python train.py --n_head=5 --head_dim=64 --warmup_steps=207 --train_tokens=751000000
Each number is 128 + 32 x the weight over its row's rms, rounded and kept within 0 to 255. Layers, rows and columns count from 0. Numbers have three digits each. The size before them is the row's rms in percent of the matrix's.

# q: layer 3 attention query, 320x320, rms 0.0587, rows 179-191, columns 280-319
# k: layer 3 attention key, 320x320, rms 0.0581, rows 179-191, columns 280-319
# v: layer 3 attention value, 320x320, rms 0.0497, rows 128-184, columns 280-319
# o: layer 3 attention output (transposed), 320x320, rms 0.0419, rows 128-184, columns 280-319
q179 104:129128097153081153115129158110055114063164147163089123156138109118118110043094153160084157090116153155147148085101142123
k179 105:106127131094116116082131191098111125174168139180198163148195177142091076151150134117101092164107098169156184155128140108
q180 109:148114126104102161069135149057159156126078164130150120144138103151111189099102113180154145094135124116152112125092167110
k180 103:121118092132111112132148127155123120174112156129180116127162116144102055191130144108056118127123071125119118153093133129
q181 105:205116103114133119111138118192163131158164180121152176132114144101089149123127177120088102142101133125114163100078059115
k181 102:153124164193142111149093102136109090146172142154117143135122102109110095079151142132139148142121171144139111127111129125
q182 107:121138126091107136083086099120102101130163127093153152131086093104126052149106087167162086137174116096146121090076111149
k182 105:166090151117136083092117188121133090071131122147143118133184068105091147120085132111118119136155154127086122083145130152
q183 102:066124109108112197162087146107167110127100093150124147110090114144149108133175106080066148096076108167100178143119084058
k183 103:161074121132153105081142190147122089101126064158171127114089205142138136116194099083173189110116161111106117105087111186
q184 108:173157175122165093163142095083129207135110133062150097145124126139125092168112076081118122177116170112171127064167171091
k184 105:130135153123073154120068113112073147117131105148100159095136203116154180090122095166118193111186108149123145114127066118
q185 104:109134106144117136117179169120091127054105148206134136116089104136126075140086160081125114147107162174081124120128098084
k185 108:138090093183194146155089138101194126085131193144121183177123159140127225130116167118175131097165151104171103159165133181
q186 098:196116176094125121104152097159072139131098180124144073150131120134115097192093124095122158106127085114141135143178137211
k186 104:082212111071161111139091110107141135154130154139091096177170067146162105121055143120113085132077093154116148077094132079
q187 109:196153122137075176110117129141089124093090094141150118149119108104151113150093141139121144135143139134155171114134075126
k187 109:111145055080129149168207202150136098149140148102185141133143131155065033132153070092133113106139152128110146125189163102
q188 112:135127113145167138134085169129121154211184134175137174196145101085093122136118139153110117098145160081084072123091106144
k188 107:175130138159106128143124110173087113119071125167145157081151136170111162121138151090129123182164147149128104088104147098
q189 102:161118153172111118102149116104098069122127106175152129125148154106133118153158106160097124131148119060081135108087127161
k189 103:112181126154091078150158102120078139116096101086143108095167143092141159137112131107111190086143105174159131163139133157
q190 103:105132118146116082145105173077123154187069156143153138129088134133099165110180192176193131144185103080107136123102181180
k190 098:105115091100089157117106123167111165177127129065102109142139109111121077108057111139184120123133091161139114137174115149
q191 104:142111120075116176125093153146098121107134101152134099162073100121111164081122112059127097163170106135147217057181122121
k191 104:109081094143118132237138187168143121111106136126167073144166128188143081084129097118127131094171124098162074089104106157
v128 108:155163144120115113054123102161151113114195127125097100127075122118108160127119130205131145132152150136120152042094218208
o128 113:137083097101182139092170142163122141180197139149100143159130110156119093154111156139089144150075136159145177128097154133
v129 112:082175092099136163106125128208052176125163127118186063103124100095170134049104138144163111112129171113115133137199164147
o129 112:066073106104098190167160115147112160146124117127136086092165119175114138064141116154178161120088152116124135068080146134
v130 109:137150127085143151117131129172108122118125124125116111098142117147181089154133124106086117146148159129088117101116216126
o130 105:124080119166147176113128107124137080153150076139156141100099064124144160100138151173153144102102124085088055144080154171
v131 113:125148125103142123131129112212150122196106183083188107146103110148188135141078120117170105131149201118168076145123157108
o131 116:061112109079132139140176127150102077160104136155108104111141116104159104142133126124174131109150120092126107136190098109
v132 111:058078144214115051112178115055090135181109113156125093120065091138173196088109162073184138164171085092074079154135116107
o132 110:119041182124102105152108165186153174174128098137128114094124103102124159142172133104225125164129108094111107079139091137
v133 116:179130136113173140128134113138118184132106142162094180141198123098143135121189142163148146079173011145114121084072105095
o133 118:112175083145120139140111123216132122118150156130143154104140103129139099150158111095190123130164114169184093146147132054
v134 114:120147119211141139133106101105084111143174102172101140189114101141153121129121093150152159086127138124069110089154121071
o134 116:121150134126140075108120120099157092119173127160119118082110148129128138155130079146167096132129113137125141164200118114
v135 116:128144144145166128093122126124122087052126171169158096128131156169135130181131102150138101180143048089149105157123142095
o135 117:181111130099212111158164101131107069158115216163131119096122225170146156111136097144131116151141115145118147106117201099
v136 112:169085116174148165139073127127056167158154161125087165150027163109076125112078191161115094106166152124154143121118167114
o136 111:131098128113122144143125108109132141131136128113089114127134101121128104134066144142119116100123118206174121157135072115
v137 113:150213155118100130120166060133083115115161152118104104098099122152168122133153135129108129112157124161060126174094168157
o137 111:123139071137127141172090109146151121092231048115125103149165138195142125099143109127145155174135163114114125072113159097
v138 111:142100109152141117112134157086140103182135159079121125085080149077136110142151083159100110128180045095190122150137151129
o138 112:131148090133108142075135143060083162142029136101155107070066161150132087119172093118106127162162186172168145130103111154
v139 113:107066115054089141104103102054122112132158089151159197103118125120155104150177121137074124116160123077131119100178097089
o139 115:112116136098218177142148139155147093118179143080108173178107180133106177169119090162099169122154184107092166103069128126
v140 109:100171181160148100134142124174116088191112099137076142137170148130131138131132115118099104176141151135135083127117158084
o140 116:123145148140146109127111085130074149172107071076137139148145146118068134099089132128127085141078128084128087185118150089
v141 118:106131145132086145126162136150150132138135123074165185109130094144095107081110135168173140133156079141109129110140122189
o141 124:131181114132149132121083140170114143132114120133144097196149161078090074147108134153166166170145130123148174195037142115
v142 106:129160135149141145152139103143135166101141108146130121016168155122156097141131114092108116128115096155089153165117145202
o142 114:150128138088107086146162120103163128132118194126170163092148111156125121132152174061115105144147121149085114107105094115
v143 110:111105163041157134141164138133132124167125144151123159113168098128155144115140114136114177112143082105122168063142087109
o143 108:105147139138172142159134111180075091071140118111108136136059108083121164096131161135143166153163106094084141156066054109
v144 106:093098154088144173075182106124097182118145137104164138148096168165140091154100133085088114122135123104125129106137163113
o144 111:146095121092108176143155064115177143129138136120188166168093112131112139137183177117110108123147141175243120106165140164
v145 108:119144131133127141111171095062118148084126144153097113176080113132122095151104138133088134084193126166111133105138190107
o145 102:121142161142161104130129028146067040115109182123097144127135179121089118170142138170058088164108139115119129133077111176
v146 110:143090103097170087121118168101077123134161101183179121087134134116149121162141157119164085136125135105141150083177121114
o146 114:059089123131164133202110138142156098084110138132138186116148122092101166132124073119127111122136144132121135073073080147
v147 106:102123181092109156096148106144165116103137194013070137122163149106094133076103144130194111149131138119100141103153117188
o147 108:094146166196118162136151123135092157137103130076123158110152103092098082154030125162145124046121111101111090096122102128
v148 106:124155123145128171169053124114118133132203110166143096166127138142040157137119147148147128110103168136134115115109099118
o148 114:136130149101098163097077135114099175136134147154134157134133180128147152117127087108196125112111056085123172151178118137
v149 109:096107091152109092117200118166136178160104087120085213138115131081100125125146051139170107169146141138172101122119115119
o149 113:184156133098110117109141186094136110120104077111097085124121142127135113169077160141103123119110102109118098160196160161
v150 109:139088099132145086148127157096058046179060063143107145151096134122152104151135151122141093133064180097127098132165123122
o150 105:161070161105164135123157136108123137176130175102129085153126075117097150123166160102089090122084116140115069108132148178
v151 113:140212163099080137092041136127177164157143137154115128130140168109162120086157079124084081152119155114178113168127110108
o151 117:207139124079149118120162106102135184128089123132149089111102165136183088066137118137137085129102076142150162127125134115
v152 118:112159109109096100099157132126104141144086137156117132118179145125151157130070151159184204185114213132110129084179089100
o152 121:111113093070140135082166133158094137111133132158084171107139212105149179169105143128195148088120172101100155132082143124
v153 104:128086155136169114185153122151155096120146156152076131150152140101108190201156089145074069142123118201155112108144121120
o153 107:070139057122061146130125132154106108125127080139095165125142061084149148145079131134167126116100065192139098119108097191
v154 114:069122169150141102181151116096132146131138091116150105122109129091173139145094118126220152080129153147081123170169155227
o154 106:123115115139137072173089137093092142143108076114130161102126097126060102164084076115162115103095086153093136134160159160
v155 105:138085079132119128190166208106112125155157094152119127145190111147106107117166123130172099132127198068149166156102138141
o155 109:132088112131139147096166141144148139057150129124147137126136106097160124090081092122084135166136176088139107192158117127
v156 117:127064139108139142148101179131162155150141147197158108117208113167082109079139164125067076121102096127139114089132119133
o156 118:109114129151080133086119164130137090145114134163148156120116137091141153096141098119153080076118109076128121128082102135
v157 108:157081147106134165129141169203122136134137143111127152128160208125091174180153088071192119175144118144191139129151148116
o157 102:129101216097177140160112138145117098085107128156147071124069171144157098190130166097142138123136113138101143109112117179
v158 109:120101085147128080131115200040145123142122139116068127113151109131059094110149190075115118170139174115096143112134225198
o158 116:079137114103120138087096173046163133088162179116146101145077121105110161148137176114165107100158145130153096159119181162
v159 103:074124170152123041114126165157149125152156125145136082088117100143151137170161098154111138088133052163142096102098118106
o159 099:136127148109151096131121134164140080139120110162190130149053128126135097124172161152152130202138068151160157072137152130
v160 108:052124144120166079101088115063168166089111128122112095140126139114190163068133119141093132158165112113133135141082068136
o160 114:145101136108168130107111169109108122130115144137157094156141108227124149194120139114156122143127096112182173115115175065
v161 111:167198114193128151088101092123146129153106133141048175123151110114093113118109174153141139117144140144169171137097105069
o161 112:103170126156102072017138091078145089167097078079113118132130135071134067124074187146061124137139110156109147163101136093
v162 107:130120163126155135103067126149104140107138123103172105126090108113127127097113144144167154110095147216137123142075095115
o162 110:121136174135135120168076162172118168167099168102155137100138097223140058108115148124093121124130145147151134159127132120
v163 111:058152113083125123141135170183189149116185180146175107152182119097163089129061105131128120153206088154148111104133052143
o163 113:107149079084136128129189169161137161146104123090154166100133146145085155106099128133087125190114112081082111105122104124
v164 107:143154112100177079140174150104137051128145160148127119162120121124157177134146124152189099090119182178123185117138043110
o164 105:066114149097159143159167143143144088114141158107108186159119121133099192083096132082151135098126126109081145112097076045
v165 112:106105156122092100130132150145068098157082097156121101180150081133139150097095148158138174088109132126115164060136137087
o165 111:065089132136128129129158147174106084104135110155045129156143114087126134119132103167158170063116149144087157140125118081
v166 105:054140135089052137121072084186044104100080133118133112147094174151169109103128124170158163122201112114093115076089173205
o166 100:058127067139125130172104186146109129148133087152111178160186201159151163111122148156124147108156132153108152093145087090
v167 107:118133075104115131125073136175153127130163131157090153120097098123125151145172117099081192123095127184118126122153133127
o167 109:162122088084119150111138114088086112169192182147134116158132091137110185114151129108161152118126084143224107119161124140
v168 112:089163139092122104137152110098129168172125103149069086117078087108133108111111141145129141176141049131117111141122154150
o168 116:116153162112174119059161113101108120133094099146152156166139130129161140131151161127138183104116134068157114113148112089
v169 110:113092152192119099096163146129109153149168140100140174127202131145138109129114163117139079141135122067147129094204100230
o169 111:100114114080130122120161171149154154142113171105168163170166187110114100131106166079160101124189084105146166095180110142
v170 106:104103087098142147091159123131162082087136110123166117079103145143175190115108126091131175125081208103132119103171118092
o170 108:117153127067158105168121134130076110138093116131122138163134170143157138125101115165136139104148117143158148174144112150
v171 110:161118077084145117112105100130155190069181087124103180125128093107162154176077108112147168113162146124135135127219213111
o171 113:128062112095151067200100098170162074201160112151121182100070147106146160139143138120144158104111114138103153128125120127
v172 108:132113139175078131185138096062093142109140152147168130138177179137132103106108126113203113130138100118148092099101111148
o172 114:170089195151119142128118178135111065103124169073129146078158166105179105118107114125159177106130145096048120139107128171
v173 099:109131175156136069176120097146121091158116099101135086145121149124156151210131127108088113150157105124111093179103067092
o173 099:140141099145131133155120116159142110110140165126144083124123170108112123110140156104067168164116137173090070109137175188
v174 112:116141147116146098168129112075128121134160131106165175132170106112221169154089106178089150118091131142077153128174162125
o174 106:131089102089197148202148109117073117106179121145126100117147092096132086182153127190129136086114113129127164088085114178
v175 115:188117185153132199085127113093121140083162131169167091151182095119118074108135117145163166155129102157162141158088161133
o175 118:076128087187075134093143077105145186120109195110149146147126154105127081085136170138154158175127143103088127138140101078
v176 114:073102164164138132123135130121151169206096176134090204142118123171146084162118103107122115157121009130137119160154091101
o176 111:141160148157095201093134140102115114106054119149167155159127139137139115152138145115149103132113082086124093128153069136
v177 108:133189113087138079073136133156129151150149190172138096162128037131174108115197176105090091094096141197166103160126142136
o177 110:120129163152126077175183133102123114160121129151100092110182126120152101143148122143125141158125140168148115079103109157
v178 108:133113160096192142156140133167078187139087126135067101107162149134125157121168143132117082074105163227061137078092093060
o178 103:117130173138102082110100097128148126141099148096146140171140207110116148140156139136083094135069159093121114120098084065
v179 107:075160123079122149108090144086120099113093068189125090149159150146061145131133176147141105142131209153132125187149127137
o179 108:140119171169134142124099115094129132060129142129134184155128203107085131149126129101153119146095072084183113138146130112
v180 107:113120129095079081109084157146130055089089157157098166140156136158084143099113139139116134120136173060124184149095097176
o180 111:119094090160107087126050155159113116159126132176118109182201099125122120099064153073110126162185110156168124134179127147
v181 109:145088136121133163090120134059131139127112124091148087134196086135137067107152119191147105110147109165138096136107064091
o181 114:168131104090074211142119183052186122147143132123177106181128118151159115168130148163151137142112124154094116123122133098
v182 104:146165089129101145207149113151103092109139156096127166101119118089141119111145122103139197127138158112175126122122060134
o182 105:123153103131121151138122106177073151159116121093137122104144115179148083153139077162135205121129151094134137161121175167
v183 109:140139159176153140115135136174120175118102160167066106172118106110060091123103175092119105158168152111095129164070134098
o183 108:140111177167121145158123150110099127139123117155130101138138143123112125119151118125128133101096148115150145146096161131
v184 111:179133071144082189115096090119116094225138142113125067098116073135113166092104126130166193159114137111080090113157145201
o184 112:119124097107124158154073145087145084120130140165107101165133069083104127161153124107189129134202181151154070107136168135